config.toml
n_layer = 14
d_model = 256
n_head = 2
n_kv_head = 2
head_dim = 128
d_mlp = 704
vocab_size = 8192
activation = "swiglu"
norm = "rmsnorm"
norm_place = "pre"
norm_eps = 1e-05
positions = "rope"
rope_base = 10000.0
rope_fraction = 1.0
qk_norm = false
attn_scale = 0.0884
bias = "none"
tie_embeddings = "early"
parallel_block = false
extras = ["some layers without attention", "local attention windows", "hashed n-gram embeddings", "a smear gate", "learned residual scales", "skips across layers", "capped logits"]
init = "normal"
init_std_qkv = 0.0219
init_std_o = 0.0
init_std_up = 0.0219
init_std_down = 0.0
optimizer = "adamw"
lr = 0.00109
beta1 = 0.9
beta2 = 0.95
weight_decay = 0.14
lr_head = 0.0147
grad_clip = 1.0
warmup_steps = 235
schedule = "wsd"
decay_fraction = 1.0
decay_shape = "linear"
final_lr_fraction = 0.0
batch_tokens = 65536
seq_len = 512
doc_mask = true
train_tokens = 533800000
steps = 8146
dataset = "wikipedia_en"
Each number is 500 + 50 x the weight over its row's rms, rounded and kept within 0 to 999. Layers, rows and columns count from 0. Numbers have three digits each. The size before them is the row's rms in percent of the matrix's.

# down: layer 3 MLP down (transposed), 704x256, rms 0.0435, rows 587-600, columns 64-127
# gate: layer 3 MLP gate, 704x256, rms 0.0468, rows 588-600, columns 64-127
# up: layer 3 MLP up, 704x256, rms 0.0469, rows 588-600, columns 64-127
down587 095:531521544524521514541464502581509498469446442591444511537613412514454477453511577564548456495418543482437528477470457454479528556460522487518562444577581425467461442606429556509510555512607482
gate588 097:529568483487530405583491389411360527452459572475381472378521493439445441451486514555455566474457557588509493585566472562516621531462568465405562497522494480442505554476519502526455470508507504
up588 096:522454609454465458678552425565441479496491500470483371485449518383517540450500524486502538418449538458490422511378381557370573515498530440477640506523526378537519517467516502513535457477504457
down588 091:560486560437547577517485499481477276474506566553558475447526465539564450541509459463519531549439509478459415566543447546522481502493589517507510490382473487533545451517609497448486474488501433
gate589 102:488465519474503563580578455521517503492539574464473484550569542438510547492509592474510554503540457452585563446615594571542494526435483416519476524485513504520352466508516541523518555473495534
up589 097:408507504478527463501473578555479563551447477464540426527517531564519530549442487514472469531525378589409492626389498526488405463408384592528555462556484573448505461457456522503512491498516528
down589 096:556463568488466505492422477547550565495591410492439473583469489445515481360620572475498476484445513500493494465502580516584494400553592410491482450527471449588486475478452463486536561561489484
gate590 097:487441561515422359402467432495419478528487577461520525511522580488512397456544471508427487590459498507606548476555515520509445470455550495517469477512531528467516557555485467507580532478482518
up590 093:542520432496496627597594554572505544489539449502572521429541515437520488537417511515498482479430589521463552453478559555549502505564396478451533579568588463548511507439521512504463454553594514
down590 088:435537461525466565458506620481499742519507467504537408520598549527570460486536430503478508608472500490464553514520519530437565458539490457475473497508559493414463563586556474504474592505465585
gate591 102:498467463458470554494475500510557569504482497528448507607530587451425551508462526502595496491501453507468579556443511548525476486486475519546491378490480576510444537542525595450513513495471488
up591 101:480467536467498471495518494437496462475574543528482528516466476579540463544607450483430434473485536572492519403525456511454509424497442506477592522435518451505567592522549474531397474504545503
down591 097:444600524521464422587563475611464440412500452404478524486524430588498541482467398604458494455543589428540423419540461524493486572499378485523426627483469490545496499573503508581511552394581584
gate592 095:496483525544469511497564467610562522513479518450481554541532471517493554532452574532579586466571515497531480560476495491476568531448522555476446418508584498475592450534524537533539491518495396
up592 095:448420455620511488480578478455555515544526437578418517502508469553513449484541491444454457475438454514504562480446481512504567587489507430525485469539517459477513455482504567464439487459478501
down592 096:472553462476490454521397546485427382491457601519530528491428513410563494569552478467499463492505531439463497462548452469502512402597458515475524556576432501465486447503477519470487513454517485
gate593 096:533452561527517524519499499472424501474532545482419491484551584426513494574448520611380576431490455496541510560520486507565475502455575366443509472446524447503508525410500462521569513538563470
up593 103:499486504496590486683528508533535483450357437470518509448528557483546515578431567551489616425520498504482481467462471497527423537482488541524442458569505450505581472531511457486555506546486458
down593 099:498451574571524482528436429476541461502473383463453512487481385537555438562463500574431588544623471463545469525528546506468484508407530507462507545501590512547531478459510593510537360566512494
gate594 098:460445467561333493503437576518495455543519487475556441448590593585526518409514532468573506566543447482472550510498481528491499474436371379489498488506587486472491642435506484531554502384541485
up594 100:511363515557428566516529496554508491472449388420500499437539543539519537467537429474496562566484559426451475487488468489479499437478424544541462527543549427431459533478538434509529594519517538
down594 099:486433641550513552552498455520485443586508397499496532452465525604510552619487534487505492509462559492479437478421505522520446487481519464554452548525478474508474503550548555414565492521540522
gate595 096:505456439554526499557505566560487470401460423482525573468501450481385600487585497494550451475536534554530495557482473480539452449524534552523556430497493507418511432515529556553527443475511479
up595 096:406401500468467489459615516542503522541452542556521479550484548560519509472554486440562516467526586519531461560440409474369514495471533452456513456474476428452518495435464498533490560400423493
down595 100:505532542555461551452553541507483466473512578489547544495571499424462498465521510524510481494451524520568497491452517544614533415482528465552448443544497421507384606478569486523507521504449549
gate596 106:494466567456488494483545528500492503500529501514508513449507475537599461493419495518553558526460469579406526568487444587471489439372559418401536497466479585504522544501513457533527550481504452
up596 096:439461520487456485545569540530557401508505466536475588539469599481544479483534502586533461495466465490504498576548592469561391547484504466424501535490442511460432423392469507583394476439492514
down596 100:454507509527466485519525511398517567399459563478520431464534434514549407481468454531491494516458521499490479498525460525543406574590463389502517542527555542584484552488502489422482563471512475
gate597 101:598555510467534519460501486476409495551522527502393588559543419622548489402477512487549452488520518505526436470520547483491508443505589461509585497476443499506569506572505502511544466470458567
up597 102:442472469514545498504364497536550554505471440486424465485397491584429551502520464594386447464439440536593450548463569539529523545500502466503463463469507408434537552389582593550501573545430560
down597 103:565487521496455464508475569476513485553497495499400552540578493613544549469413487519538478564479426552530551502502587439436483531546495414520512447475537441473611455569491423503479482589482526
gate598 093:504539523503442492514540430522495495470544632568520407530497566528460440498574517433408507510558494530451471452522482474385469484480399506396469463498461548498567479547438560495498580591503502
up598 093:468553558370389511457530463501449532489510597595498524488505578485400455603508540506505438510495496478476529457473478513495514492461467433562433511475554507615532476593490477555516470494481463
down598 096:534488527489493492489501521422459526399526576515623529516501585483398432605511599487450512543576492533511491484531582533413505514484489525567609574528525514372621550559444447552475505570483460
gate599 094:512483456513490556494375448510442451446497449498464547496504553588536492473422482552594395499564475509520486493431477586492544464394478518465460495383528510410491508519459440519443528527604444
up599 093:605512545569541562479467514461523481456497481492409525435375610584533522496415483481474529529532533489473421515477484542414575535442453509459542618459461496469479513505516530554440385504467529
down599 098:549528533486505421510581464422465503459569591505437456476375541510458512528480513474502535398515541451457513525507508486564436466493499465456502549485408465614456510563414518540453528485510579
gate600 103:510503497578536488431463468485437590375476514573506469509458455507419475413494533446552452569475472634479538510615552403458495386424476439533507542476525497473486440446479602415566547587570585
up600 103:410551514469488469460520538466414534476551464443473498423505485570590404433402632506567579475443443509484565426480420494546482438421458501509440469501423525527428395519423527453504611520517566
down600 102:525513538504566562496557502495548341500506449511535449528550459521354534519547548429549545502495434543508487461499451466578565431572506431499508565552486596584518511512491537473462498367391447